config.toml
hidden_size = 128
intermediate_size = 320
positions = "rope"
rope_theta = 10000.0
init_std_up = 0.0167
optimizer = "adam_variant"
doc_mask = true
Each number is 500 + 40 x the weight over its row's rms, rounded and kept within 0 to 999. Layers, rows and columns count from 0. Numbers have three digits each. The size before them is the row's rms in percent of the matrix's.

# up: layer 8 MLP up, 320x128, rms 0.0652, rows 143-177, columns 0-127
# down: layer 8 MLP down (transposed), 320x128, rms 0.0646, rows 143-177, columns 0-127
# gate: layer 8 MLP gate, 320x128, rms 0.0684, rows 144-178, columns 0-127
up143 097:386479490533475500548518452525493500471471531511565494495521537536559504497534425534489470535483583426475535492450465397534571430478475535509587485477501519481475450469502431533499524516571485482487478556543492521534567555504449446504488495549485465440514429569462499466543491487522494548488465533493449565552555486564530429518497541506480477532517552532496445541495460517541486525437
down143 101:477587522502503480494530514515511521422485468440535550494472558509510605517391477552437441469568526525530500486454525468468485518476472471489545491500507500443532505554451489431473425547531492451491456500497532538462515445528442446529485585483494490532525563501505402478534491475480602574504575488510495498556495490545494574545439493485503532509481471502513478466520575524521521563489
gate144 097:520473459470509476509549553544610515533444516440530497606447568484527535570496504527483487479441474514470520425445473450458486450574511519479515570492525460552504448489511528492611512487523563449503435516453521528524481464449483454487492573440478523475492484526479529471465504475508512563477532558498511478480470512410512456465558489452485537518444518525427534535487535553466524446483
up144 102:490500587544539530504501525521535470496500523467494473484479481525540527548517449549455481455495454540546452464487508550519455519587496509480485489468531458454490497578483575527532471493482529487503466406614410492433498497432411474492541558469513503529430489474511497523473442418516566526482501513415494470563446528526488498517561508481500557490465515485517412545551493580492539504498
down144 104:447437575524503509456510506557472486453473513537416493514479424530488556501476464404547537489562422497483497462414522503504510548485508500526457500526463503488508460389492492421496486429473476507509504469513500534557513512464574452560495477562529472529528604495566537477560489532507461498497505523517554489481549525564542480434496503450459515460475462551556484488526456519429446508538
gate145 094:466474452506424478494446472558572417526485547460509516520506478524437496507510531536504509441449523499500533499494495556455553523530507546405507512480554555462518508470442511524573543508533560527599424469506541513569499480563463514465458563539558512541508502433493555399480500425494501520548509545528543580523499530554484516449504547436461473486525476459501495433502484536472519474477
up145 105:512506468527504434509508467493567472558493496502499519468554419522522498550436585530493486489485497557484541457502516527531398519503517520447477517478542529521439486541455515506472427495457476451429484483486512529490461546429464479425586516415599542526450523440498526529444499510427494525485499524555539489482487514422514460489472498531529509445520585549433513522450571511488480562487
down145 101:516486522543538508526474477412533413529524513462538563521537495474516524483450554494541523540445457529441532497537539511476553573469514508451477551459474520524463478440461473446559501462476501464544494399514547487490554519509522443455510536564522479517516553549500571477430464430501543545472507487557449521522484501537464535491429463478477551530483564504505475484546405596511534569485
gate146 105:575531523477455523582505514457496514506521437466500543457522483525549482408500451480459496566501551457520475440549493415470510470414502502527574488477589519469571502567466542478495459514483495491489467535484543503543476492489535508462506478468537538561528442417502440604556528489530517434506518492519433507506493468499516488541513526560475516475514477515499490496510439531622421468500
up146 096:484490512459455433536516466467433586497510509508453517476459403505505498539550525534477466480475439469440456505481556514521475499504521603477430499472499519535543491532587507488558466540493524489505473496428551508500528540482509493493474443545538544468583480500498419425496511498421522538486548437621561481545509555511530484522451520547516528488445484467561510505487528526532461512574
down146 096:500467549510488523561581521522537457485509501508610532498572511464507556494486540515458423553511499478538477394555480519466497536529565496476571512534506573428520531460373479587464487418477539524447495518520527553509523508470549509496527514485500573474477489519498544516516548510503573447467411506432439519490507515530535492551504523480484533480537503529437500525521451477496497464499
gate147 104:457526505471527522484437493516573439501532488484562577467490612501476558509563518548586516590544489532514500466520455512466540473512472513539505491516451506513574539505525487524455515484555491530449452523550513528470513507454519582537512493486561519453515463503494534550438551533506482526545408445477491537571518510404543519508541458524530440481501515514469513553483424540497510517598
up147 104:490506492469491496550470461506512428524509483477447509421521580493470500493532495421502497503523529564511462513401503433479528486456466515476522552428520538493520521548516470534487540480433451532530406524531508492530493450562569548509462516505515486473529511525482482497483586525544482538492427404460485509532436534425461461483447471517584532500450464514492567413487501428456448527529
down147 107:553457442538468494456448512562514454478459429564540501444507427479482455445464526578461511441472510450456499536529531478523463517458459450522525488478490484498426473396539511492525571496439559511553486539489488506479594487416463489544415474506464429556519553501522462509547460452531504507498483563568508494440490486531525517480478480470446520560476487459524443508480491551550463509508
gate148 112:432476477431503496484458487522509522511501539502460470451520489551494565496454542515504374496482556562533562471573446465488520442523491525506448452500513537497456511562453511398502579519526556511570481480582527523454532454555505474484538509474557493441504470504484480405478514505595451542490509518564499458555432549561488454531492517503504546488539508524462544504473489503488509433507
up148 115:530526522463478566428511506492572468546524477461465461561513448426506561465545521493476442558533549508426523510551527493503499470514535457489497464432502455528484529548521488499495508469491547505513403494503501483518506500594525502478473479495499544526542550494541523414467562477575487444437510462454462515492495547502560579551527559508481485445490497490499514521344491512495569492450
down148 111:510527511532513493442461558541450537527507477514490477421536404528547588467484530500566536516556482519496527491532452492496461413500516494548509522526525472468513453449533499474402493465498548545524429503490570504542475456451519454495480458445513402501515475496570484481503518485449463549545533531487526509498404498572546525528478483507471457544591486420481506489450482475446475427532
gate149 094:525546473420505517466428434467606520521506451471599510507534492562458462499511497500521553501446578536541526510456521490490539478517457430519472507480486493472478457462437506522502497503559493467583481516518516512603539443445535516512455477429538547534507532463482474501489506483520488531480478465520459449523512472465512516475476520478508461455552444509420536529372502529551524405481
up149 102:532577467436456520494422493409481521519513462498590484523508481508497485486466547494497430493541572533496425444511542469494494465565422377457442489500528499510527498514520485506446475494513449509524562550536518557505457502480546541495421453521510474491490482546478521516536435512534469553483556501522500442538448534513486552498541488461502507525516454560427477431413532564480552482493
down149 103:488522483559566486563483521542426502503514501509547462552461501557488461492462540433527467445568481453542560492511525542481531555591478486454522469478448517478400460381474512441499528557490566484494485495535467520441525513470503463474420463554508465550470487453473514525481488469473440519503481508581541495520465537511472520432529519456504521564440505544617492517527509503502457515481
gate150 103:527500483501553540530507468418514579519487497575487479404484476611525562568542468540566479523518583446487519504464505480471534490511440564474461486493434551502625468551491461466497457521522491491471483594494510474490548525500505572528484447488488576454529462563443498449520524500466521505501491497559532499489477485449560530529552516542488479504459520514508531545468525564456503455513
up150 097:435473526536561513441529574484505565544512514482562481481491548580522559530595437539529524502477492533591544541462460455469495554518448504473547470515455519526490516458560501521434533577521520427462475480495501496513543481521491462487461478526478447442467497547534478535547538481486516574490542500483512521534486493513587510512509643458513536574504503512470502453469488464511551560482
down150 098:505474531451480442512467481512503454482525525501460490549475536463474408467459495435538550502492505501422515457527488508472487507469555456510540568520511494479377510656482576478546482425510535582527471493467447465557529493452533511453557571593555460526526524451545489486507483548527477503483467549556512501480514507488447503493549484485460484439506522487489493494535491478494567447478
gate151 101:480480513472561536512522501460449531485466594490499537547454473517599564525555479540448475536483536517429495537500477509469516501497569501505565512425462492563492508571504463511443460551473424476593519450428490509532542531406511522480460477439518573542458491437495468536419450488448540459532549504505517515515478552493511521515510515518544431520495556528498444489470519508506415491498
up151 103:421533497499573480508481532547495502554467479528459475497452556516471546549575487461535499490494409542524534445566572474475543499471521516582567462509442569481524491508452471507501569452539517477527475525532494540550487455538501542455494550488446558437521543491447529510489515464445511514482493476495469536561539478542518456469388455472515463410547581489531546470459445501514489481468
down151 101:476556469460532497500551497477491476529547508497515586538522508414573482526511528544576481506488506538469502476544520512391517589561473424502461478503489528535491512457510474449487491476521588501505489507541533510549543394491509519523461570535540538436513518514486589449529521492471462403547469462558511569451451571508508494534512485490434525519492506487468504533561505489462539434458
gate152 102:581558490528521531511506454505496537495508460472543533475489443559538539453523456537538538502513501442499504423571523437539444494431524473455466488508517601450502427541468584526547488521495436495572478460501469557516550522583506485532471558502530479538522543436537484474490531496472523506507485520473481492529574427487470456449463510565443478416496448424525565493471492490529446492521
up152 105:464494504392484537482489519495507447499460470496458524538583490504482510509526469530478525517500531467510479421560524535488518565538539523547412526550517525455490501589451493516563479578431505489531476502452512407442512581493519538474522519470548517441456470446571474450529544578490462486516465501414493536465564450459526446465515492486464487448488508460416517549492458490481454519470
down152 102:592447504507550588470429457505509526491485515568518516499517509491510503481474494560515523560502535586536470546496549435529528526465533537534554500458487479512523551491550550476434491442457484449539535475530520459561526432563531540560554483534528473536510479484475545566506486460500544493457507497449453464523498459486514480542523459536594464438548499404574449424470500527451486510535
gate153 100:612588495449469534489481542557534424486509493466567491510504584526510491481541495522499536622400549446555550454567499511501506554434590508495455545509485539502496518535525513522515472422518511542556513516445502537467507455458573487533534466478481540460516545503531483468437540543519490528456490526494526502571457509519505519520476535534543452463524522469495477463493538575472464493538
up153 101:526434495508525451501463452529512628464447454506425457437556441468444443472500508449583447488502525492486475539454530478440474534568467533535541465483497502552478443447465524448544510489549529507477454485472524494531453505502571505464480538468487476456555445495429465495497486536514477423505603547477492556530545452485507489516468502471474510578492480440488474509485506415462546502471
down153 098:508512553489527460512508544479523411525504492472517544552519502492537526461469516466490458539522487453521539515501454575475552449555491479487484543501489524487464526614466512471459515494539566516546492456437480466522499505457568617422544545498515517497569492491519492523522449505570434550501390502475498436572562467513438475523491470474496527518572529486460479474453555496451523533584
gate154 104:519518485434518546443440476525466523513546463422494527514449531553533535470480471415511398568529497518575560504571525511502495535507439497487481469534419536521574487487540482542530537551584511493542419502480509449476503507447496480469511472450503553499534460503473500504451452466553473512444396480558481531465539510517500533485471435553511437456483523467440471534457515506562512445498
up154 104:498412546476537441495432531538555534532507443474472508555478473539533503530552410501526570470467549529539513534460536428496514549526497546544516473501501478485502473497475528560508472532540472430477432510503483581482551453447503523506537454406566475465494531541464497510492504553468499527438522483468502533538561528551526498545516454465431465458574448454398439529439521490529505484524
down154 099:550569493516558493525543457516486491515540510461514524523478556471488543563573436427454498481441465431513529467522524483459500555480512590555413493481489423461581510555504506500535466459505492443514414508539483458480445566453458547459469538542521428509475507468493525505496504456495525501396453590523479528517467505484508452519495514460562483448431555520511435476484528544481506519505
gate155 096:573466463516492542500462537413560496528527467460514595493418467544487545537464474493561484485454492567508516489456580407511506558502471563447503500422470545513549534484442541532497432578503532441445493541455575453540525492468488486505557534457522508516511537443459469516473537420517481504550489520529508504486543504450549531434472522454550548449534462543473551517494489499512477516506
up155 108:569554447482460508461409503542512458476474503513463488488532526557456444452484518540594552537529564466462545521518469446522599482517440505451519546461505452541556556499527457475513618487481433497473489432506573469470452527489482536519488544498500520526499457502467537466466577519506500510463483570538517466495581472567527439480460478475574487548471509554528489512455501493469457494490
down155 108:525495495514501579499473450455557526467494443475532543503518520498548489554503466560514532413511445422479492472473538439503470497511574469558473499504538492529538538602439490569480465500468486428522494448491454512534578502486460529465520535547508512447462449516482509446495482493490511566509510538525496461418571522543428448448556618474561495540481523534493478456514531472510433519540
gate156 096:579483498535503541541481465521507464538540491488465535474586486544506532546407530492455454484514482581438502441516525512478471556548443555422485522495456510462475492502459467399555543504457520463501528465462505461460478576430507530486490509422534591496542485491394443489415561521473503481463534568488482464537489544518529582458483485523538472493502523518533507464533475490490501489539
up156 092:554487528575489501419389544468461585480514473513530516536456554582507495512485522442460512473505513469510485502575488569510488549503472477486477512510455506511482507483524453528550488526499559510525487595465468497544519424477506504434435565473593497534532442527439471548539542491538488467468587500516517495497483442521453582430492482430454425544530524473448468501518469499488501492530
down156 094:559531464454497541478517442495496472511528491506477494460544542483435405491550515521516501511423489556474527491507552555465593444433577503502465493546528438601542461384429511458502546452547474435455542527452417535527498494518470476508526475449485387512519438481508488511499519537564526477492503518542527513512525475501519472516496515499481463507402519496513561521506434493503506493507
gate157 094:518529443459506513471455552549490458484552553487516577539503536531469553496488511408462546547551438516530518501549460531454521514510510546478473483550453474516507481563516560552502493502553515499544565506484481565440490466586541505561508573478526516501471460409555570551455516482522469535509437447486565499495485522495469552436536573450526531402527474461434512503508459473545480515498
up157 097:478511487475490555470463476416503512551514458467516489543532502547550543489536472499506474445553551505500429428551488508508491531452439452478467458494542539441577458462483483525489448482466495459484455431518508532496515443485479496506514528439552441517509560484496463537501513642442549422498523481512507541465463478522559535512469503457467580543558502527486463566492558463422422523524
down157 097:539483555525500468458518479518456530476489515549516482502518488521502580467453569482486523521442514447472506584555492501459625436537464545508516458553505531549485522578552486416508548484489495510487509526519540480467416536506497465413517539570505495482493524482496485537514481423472491534529504495583464448500531445519471506502552486469563406469515477536564505398453469545540518545515
gate158 095:480528491556434475410500495542505490510615398496583464533493493539487526500553462487507540509512483520519533586496556521471543496483483509402422494491516463479469547485522403590478532518570469474492474549455498451512466520521515575440483544473546474494513497443469565486462539474550530533478484516475519473491479500550473542526504531430504504506503415516495490481415482540484486524567
up158 100:506467563490518430487600480542453553514441533545487516605460511459487500491483506536504544502477506431466461449493464516535491475530435481478464474410535474470481429493498452443552495528444480505549474496420513556470496606559490487491529528451478487495449489482553507496528466514454554518508573528539484547486458464455556555410465522415474562493492515529481537526487497458517473526445
down158 103:465473491515488487538527524486497513509578514528483554563495525499492430416490553487471521448516527485504488509560410464429519499510514466548475544477488529417454459648459600396512500515456480505564508468471505540494498474513496529546464417528482491490558511538540528505492473437469474522533592463470466407487514526478482507541513483503442459555524515466470473548526505555525492523497
gate159 103:366471505457536494409446525534472508492519450432550510552557434548482556470508510522508468525435531401544475498514550464458444518481512513505496415495487549525476503522477527495564517524554472460493546498492525484537518448462514541532441516507509516480410432478475566504395480480470493450473482538500410467513473524532516452480478536576486468513500503506525503509454518464574461480533
up159 101:507569524506432527531529470505584506522571531504506519490506537567486465495436459463531533520483462542525502548498501476547535498452504500518471566414503448455506552542504491473482485594520434502547416418508464477489530485638525462461555441461522507504518523514492493507545470483510558450439503447453441468538555458449492569540546546498483572450512473522470506555492515503520545518521
down159 106:507504456510533512520490512502486545444520480490554543505532508557438575499486511453533500489538470413481480452587509488501471417551489476612516425513404473556439455574467504513547449489511510525516497464521492548547463517528508509517502528531480508572509445564541459511438463466525448517487433537483471469464471524533487471492510494503535500484556497436443527507586493476635494485495
gate160 093:471576476494510522530455524448474489506510432505476505499468522462500496416516590515509509553538540460493477460475484490496521527514515532567541495522539471505441478556539572494561508483534477506559522493504540474475462413517506519487447527501575599557514478472506493526498470410514494605514408451546434455454577539413501516504540443525513446523489507508523525465521559538518543428529
up160 102:591474445509483486463468511578491519516487563554435382550535450543482470452476540521488514417491529478551537478517455565465562505493469490495449526417477471568501419452457505533494509487494563497483458477529503436447522519506519473550495465513467417434492543508516461514457545533477522458429537497509495507484506455519527522569400499496469507533483522477483412491476440486528520530460
down160 099:517469484496481511538500461550567499501472481530525501502559527505552699525468446560499543511485539440422523522425525533464536466541515492464504451459483516518443499565513440473452474501566481514531551499479557515490532503458590542537478565469437549478507490523454534525483509518477474519523493524540558505521489493500467465434557527446506520496508505525533539547529548409475512479458
gate161 103:497547472492459463471476477449518488528535473495507516496514479524436554476450519544460447537435496488417463477526561470481497474563512491437451498488474464435537431516405512403495621481483550458447452501464483476499507524442437467443507466431457529448521466502439513467456439508501496476487530462556519450441432465524507466516458483474556536486441511516532447488496401511514473509511
up161 102:521486498520490454460480432551474446507504529523527570450498527609472532516524549494556479432466487450588472467510521452516415524541495480436501530525471444517535493471487483511448593498434505497419531476512492553529541528515541421552532402460518561532507513510463536500434561496485528512487505565499493507592473534488530480470528517571490496511533501559530446502536430545526478519544
down161 102:456499559530488538524496526598522440488406555502568481465537454516579470515483534505446510514434530475523485472484443488465542525500580497517473505437437563467485541415563531514516557478482495459518516548466557501476548480554514511550537471514487553495542438500516522469531473538558531496509483483494503536532556623450502524523480508459451481517507576514561534452475443447440467506535
gate162 097:498525581523550475533500510532518507482552572460513517445531515465532522464513510518477515583532556497506442501420462504472589487491444514494444508523503511509452494533531550500467499473488438488470531414428533447552519461496475445469504518493526540487501478502537461543450411451518478409520554518472536519603464472431457530567558550516452479497515443526440436491468477528513456571543
up162 101:547548425505578452461492492456510512499456486475498488536507450478423459568450419571528546461469439531519487536522491451491521500506500412487503532502556490493525468511417453476569481456481451481536532527568576453402498482520486498535445478453435465462497506517481519511590473482457461433496500460501509461478442481515535529557456493596483542488483500535540459472438521461545481511474
down162 099:466523426549525500552461529441457463516497445517593511512454519470513579475449479452493420463479497490479427519514488506559509515503448541540491498421531503502524516550568509589513521520567492466547475451489444434547484542567580517514453538444476453502509487483504527472501532528428551463516511464563477456503510502576417443449515528520519504517493568507437514443428516514523487468529
gate163 097:481448557457426447473506538491425470500443492493460545487517546499485559499573542492573554496453563501532531492497472425530469465500549583499552486522490460471441539463525571603521565542488462519538521498400483478464498456535521483430457465531519513526556456482505507522513512512530502519564477558529487542494477515509497493515522554424467446579515518505468556455490465489424534551449
up163 099:497543526500495511415511514456506424573488437580513501525523502495538587569557473475476542506490538553495485457470550445537489481528541503521527471501459498563456499548457417531470500452502414476475519522462539563481502521451460476456531482544568530531536493496538492470462486479472552504567379430451546501555461510509527475512603510442515520441540454518468531514532501522459489479470
down163 096:527448508540470507548559483503523454452470556554555516471482504506475469419493608540462497527381473497540483500490478484502457534514549433459480568516544532530523554434518536474561504532468443486481599513421501500481479432416518475538533513487501522482485518540474481563478479517498503570502516473472443540505492464472441555496533520454480441507466422488564512458542512431555514537474
gate164 094:416517507478430490474476494495613512557479513439496557502530406550523464441506569494508515525429524498540467557482520468526510510447504503519531489466452453542463574527454521477505503581487436573566486513496467456531502472521490463454453552447523489583485522492460473474476510493522465513502511557453436438537452576501536524479399557509450529497537477531450465487448457534517517517519
up164 099:472590485495478526460467560528459498514479487508463534543432448546476462503484460542517524458553495431454484480445522457560506475509535476478510541456452472515528606501457562447493470526510421499505525490482457544514497460518600481490545411540520470586502468491541435508561527480524532523522487491503540448550440476471510508493460480518451575550514475521575474502520544489488472573606
down164 099:533496462493463459516525542500519544468538522547497565493504562447448474491478541508500464486542474384539449463497497460448494554416508495548420444528510475472457490512487475531547456480485489470453558492478501506466521448463455488544508524460495431494551582505574464524512384510435523481480517503509511501496520442450539498536576491626519532513546484471470442520471538515568455540525
gate165 096:489532520472386525429480513514564503543553468483601524501541464450506571481530579460514545489438483424435492480515457547526563432493422543502455456460509452497521484522513541469508386445467533504525523482470503510575487504521473554467523525441543540542451489488510416485491529476481483520499527521530487511440445504474446523507470560489453516559560527462499477555516476526536529470501
up165 101:479445427574416463523480420425549486556471487468469474458498508506500476494443490542513562529502477477447544533475549499512560548569494499487507496521454464562482588498505447538548484526496494597516474447521498473456462433593482532489501500517473500535496496456547443539534555462509520496507464532518470462541582517519479440526507520483503512480595498514451447525453492503509381529468
down165 099:486496493524457520523503582456524513496508455470453458452471524538505461480529502491482522427379513515497514559476525585506564519486464472464444531489438485544452481520523543535508454514544408504475540508568449497523547543480450542537422487581490487453541542480493462545440609490511458471569513497564445517543572493549478492519502485500468498543508529468492477584478518536525543523437
gate166 102:554530536486516516409505473515506478533492524511497498464531506453488538508508471516535490500478569502515494478566534532445522545528436418468465518478485439486496547568462476443516581499469529466492395493490563471409528524514504487481507520474513521412557488479431480417444447478499579510428512479475491442523495498489540490484508459486551475521517494540398496550411453457477424443477
up166 104:530456531496436483506532477566500472459527446569548526458531467491472492545562433563471497443490549534494507483510562502579502465546494526494542510451544504461513450509562523547429467496442506476437416476575503469506535538497500588484494553518482489481426510531439558523519414538512565489504553528464470497490497474487513486532577508438506530493472529428451418568509518538473535465447
down166 105:436491441492526489487522505526513518522501534484500436549459570456488330494478517401493489460493422474550510582490428493528562469471460513516511517545517443523436510478487489526420472515547489480480508481458493501506508456518452495472561596540538453450503489452548472514568476533414511493586466568531467481506456460453487534492512520489467485476497441463501515467517499546536481481496
gate167 091:537516439561477576431506515472531504524493502463475556497448514607503553489523458517496521538439496479497550434516520443488511497522495504472460497529430567545508549561527463517456492548489470530483437504466500468479523522381510546484534507478475548441567550478445440483498614519568491530520502551514526469508442561468544494487498484515513499521555446425446578520481546498543477471524
up167 088:454440494461508496468424492517501453453545477483626458528538473521485497501514541462445481477479525510443511532489484533460455483525510472454567548471462557447447490519483525498572498489618510563541508505529465468524490468517459501445501470443583517458466514456522469470441477491526553501556532525478467496485542456498400488527524617473549457499445535541510465518472425512467552477467
down167 095:562473416468461532356449525491580494485512467510505500474530466594498600534509486545424496460461519546485465531500505554527582475508460470501517444459467538467489510389543475511533508555554522495509466542528536459458538577518498512493411457510483564438517502504447496472491490513494457487527511526577490454500486496459509542463477550517550478541509497484525523567467486510469479459491
gate168 096:525502480581482512447536514458523494439468530530527572489472477532511517494456492519487515505442474531493537496453523533527550549416523515557535579455444449542518453465448477580428507568514484498499476442490404468505546516526531476405475506522496437535558483452532485472561489450477478506585473556469509447541476402517544538531507457472487461490544457480495519464419544537509497459467
up168 100:516537523486462551452525546446466529524479473508482516507519473504487474564515494550517464510438522490434470485460526481390486480511441490516486489446525476498507522524520516487520492616555485502520486419484520473543523508473498493483521435506466460480390487500451409464497489581535535439566587487454477500419587472494544511480548505530538586541499457495494506604493527487489575486474
down168 098:554448526487497533544532439550567388547470536467472544505497457569513389544431537501485546584464472478480531471539502556482528501488519498506523509556491477473571528447542467401473585566459465491541554487506462469494487477486455473514479441450504473499547527489513488442532507416489550443465513465530431474548509511508477537563515561514465455536511509520548530467478514531518507533518
gate169 106:469489564451492457501555529530495517464498464482543448470433523522489518456608522536442517500460460523492452470464484480497468470441525517513497527381452455505485466540492495481526576539533465508468522495478473548521455477407519386510491486508573557491484482484490457543424500449496546460520526478535439494468492502454507430414440541507466466521451490510554591519469457495534537528548
up169 101:485468456592517496503451472540481545400541526444483525512532473519562547531547514498525433423486540520474560534566488562543481495521386510475466519470504412487547522528516499499489484533509616492455455501541519433523460469621484508485429491509518515475502427519501478471490513505521528493482498465509516462522542452503456500486558478457493448528480460441475494500425474502520519536414
down169 101:511486523526493548541463508521440532473489547552500559522529514497478417484532470542515521470557468505614506489510548450503467507469563583581412497508494524543530487507491466449513515524510516504484514430534493529519495531496523446537520557552568460471517497469520516450489545466430485480534598554551405492513472495514572530495512499484427544430507471488539413541522487526481434418519
gate170 111:482488478482489590583465504409500535485485446489533572489431494557492509436411492508479478553482498486439521483532539503500538475467491525495608455536464485567503502597440491482477470539556456483500540457524523492531490508474504456447463547518540446532543478450526504476485563511472559454519498514545521452507454483574495476517513453549463427464514450552484465543549477572588484514515
up170 105:465567452530452546498472526517521436433519539507442501500530506484459528481489502497489478481500518491469565537501498453550467527552446452501532522514558533494519439457476432563389472519434497451495473453472542551504504468555475539511485470505437479403504494460492471492508474501454463526560476435447493509443429519505523512448522602452514531496448556485421498463489512419440486567438
down170 101:518519587476544528514524460473506549440485514505548513498497475460508534504470509422532531530443504482515490419529485481440541522506542561516419587488451534512530518485485522591555546491536525464527561502456533422536474511610462427530546475552437484439454560487534448470508460545498432511506437510554530424521474548494493504501532528485537566472527448491507556467520456483490458460504
gate171 098:503469496518511517478520534520499505482474471480541472482420494537509541502497449455439453570515493550435498492414553473485524411493493570537579500422456553458566438558492490435477529534488456483436458438528463473545518520441491436424521585469519509508462484496403514429472491420516515564547502429468564475445483478486488540515486504476489513495545498487491580482516480523489491477529
up171 107:431518465458581548543509515419479519473457454412487457516431445453511502566507555493488519503513581578621498451556482492492434502474495454577432508506505531495518515503448530556515480468512507534494481515452479539526475466514545499543469519481478542491509482547473462488460534515547532554522458470465532479482520515496539519571477487486511470535538566582424453528491512508500379502483
down171 108:451541575487525488422540515457599467516491542492548488561510460498498399467537553473489445429590499554560465495607490533475494506535508492561456500460486527443466533469488513616543481500498555493473456587472500499486500514574542499463512520506505578499522483459522528535515505527581531482519424463470565531487452505536466455506534501502474517502538544504503551504511480470545537478515
gate172 100:502476517419446507418526552491429487530510570489580581483482525539486506476547498513515497511476531470534512465492521538472478498508446514534533495517464502510493509571585494489501497489508473546541511477502520598552472473463495532453493480453531500504533512450483453502500467549458562484464523518461531485409468472524464450529577508544465559483534434497387580560521480417581436494545
up172 100:455523477448483540451525514494519502603506461558475602506502523503506501445486550509483530469531519438545532539413538504480494479566487516516604481499498486460451490509445525490443394469573496550552488548519482511498504464501569477524532534537534474424441486473497457528520544530566465453502496524404507479472491452539472578525518500508513518493449499466425464431533450477438506530468
down172 099:491565435549522555489522492503456549492514493554467503489537447476506522504483563473570501610566490521487505541507549461498531496537508552475434484506538569479482496487510537466474581495430506507516593558503542526517556511505456512488478519443516625470432526511512454516428498516576513514539473457516496560468493480535409479432504543492527449518520552536572496467540494511453502497571
gate173 102:444460515507422566533444453514404442509548483465558466547530553433532486510488532478506512556480480462498482465499498506568525519452429491504454620478496492527516461482425494487529519508486435485487531514480490521570554475530493539444503480476576519529463551480515565468488451461468468483467487518434450550497476483458560498498530518574465521485523528494422538458445558596463460516518
up173 101:557495480424546427551427527485572506516471476495419523500476513506462514480542530491492453499490510528440528549532478507542471487452571482537555501471588500458516504476505478511557477470482548463506481504507441511543569477516476489505521530401506609557590571451527513499528517517489505435502516465469527465445556503467511521470441451543547550416532554493455509457492489426533531440509
down173 097:469437453505542490468482477539537507477516478505483514495560483432564486497473457506515472549473456477480483560538531523549487469531528463469590429481524397507466579536524596439463459462508500509468447496547491543495470510524436484471443560497499516610498445478486521509495482506549524473522490524496439475467475512509474496399519485408505440500427543444502488521476409523498505426456
gate174 098:498498524453529513502498549514546488497461511496515535496495451529466519460501561517577526495482505554512482536598477550500546596567551514479510477539487545478467573449522486512495533541535495566518500438449526501494434387533436529472420492474510524414532464476449484451543562519540521472493523529512551478466505449456430534482518494402484557539535465445509546536469469450444475464552
up174 098:523478494563461488447463518463531522520512484516395398463461492557516536525533622478503501487533519459490497500384449562451538511440490497528553492564510546474454505482518479475518501450494476486435530551499513533543483507426545508497419507505483470537532554432518536506543477440422513454489475480515491530464492536502478461499483443485499491492603405463465510482557493516485484468560
down174 098:481442500549500575558446451512455536518462503547520504536492568520561507462541509498537495485590550570504536449464512549525540484502436477467456549495480501558529530504477488503591487555499495491518569463496470452527533517500498580539533492489465471508575534522499511507461476490538397487535484553588534519517512476465543597549465515537569478434450558458493523548449512503462539436530
gate175 093:563449405595519468517493458570504491475489525505522491524492449508544464504445452465493484543508492482478524496532467433484538504474542494500491471525530517446556561435453513480525558474443489489539555491468628437504418484523482542432507445454513446552509519495495497497429483529471523469500502544434491453482447549457431528522525441516528491581505548564506497426441505531494453470530
up175 089:538522471519464512523541470552594406539551489493552491456491495535525468466482462437499478537485501463432524477523531464466498487460531521519465462556555532528457481512413444467530509483479503512473532555535608450533405501406485495503489519477515452492521530505532481486512608418497421466559569472488571466443535453470487487472463489457474475531484482476539533493483546563479497485455
down175 090:502495488487466494485463488520474507525518507544454474480519485462488291527460497453490502515547460550494518474463492498466494540502486492548543485533562440530546518608527536514529502475492486484569462487515527535447312435483505489455519516516518480500529473513524482491505527515455520426521506527449501471462494542512552489510530502522491483521488514527477545478595496490514520558550
gate176 095:498516458512546451454506481526474483573621518456461536473499500549448491493471497400528518516458547448509476551510512505488464522439554486447467512458504472418473497575487548521476455589518492500571478431433506545577505427495498504464490560504523530465472447523473433460494450375509527519515535559524459474484516488557518491445491514521462501494507512533487463525499436493555496525560
up176 101:475490453520485493545525524544513502518526483434443533495461503476437558537435487413575532575508455455453534496454558461478481476513516525498469560535440478459488533485413439527450494473466505474535526480437506516481461531519467428506503490533560485380525528496548461495480493455519542505572513411475531379533494480500476496477534468543500514471450527493547502500476436567477484519573
down176 101:525541553506473466493502449449439439528445526489517505459486449475490328435504504493428473432487492486532526457552480535555474512514558547552471526476515495475535492427489505498528531524542502470458475532519513543538403493454438495549501596476523497518529496459538482462552525540505465511468446455477548527516564508470470489519502489577470568463439519483491480460484489557425508549502
gate177 094:480551442467528518499463539505503546432493517570464502423549458459553591537516546502499460499502535531517474491505551486472542435531479572478524609463474486503516461504517474484482577522498447497509382528509496458468510456551485437488512465467472520489523445472432470483483521567555522474468496533504380491501499515486455558590526528499522513527495429491524587473445491437524499500502
up177 098:511508484533522584539493544575454523418447489568529498429468515455494485459488527491491574500537580538396535471505545499493591506584488511525470544512493533454514472546472514454515480508558473494562511448545472545523513501462442503472500488487511480491487527602416424483526530491470497450478486412462445506481574531518434494504554488502480444517579474530509477540511443511499516518524
down177 098:483504532494477527489524508532578533494512513494471528480560517541512562480445519501410538473450531462454477534535457521503537537460543547468536524482531461478449524386426532547576446454522470495473473532466505491491545576576505542547442453478508546490504537521552482577554467547481531529526526541542528466501438481582565545488464522520472513532449510538501527520474543541619520452493
gate178 101:478480465531513555453446456485575511422426505537511500490596558535436504476582523509525499531463490493494515462417468476498460468459408518449556490440517448498507539543536448520441557498536485509470485487437556494500528480446516529504518518480592504453502501452437526486442495521551479568439533418565479441476491518440494558551583513475520465502512538473526502555487473496477504527502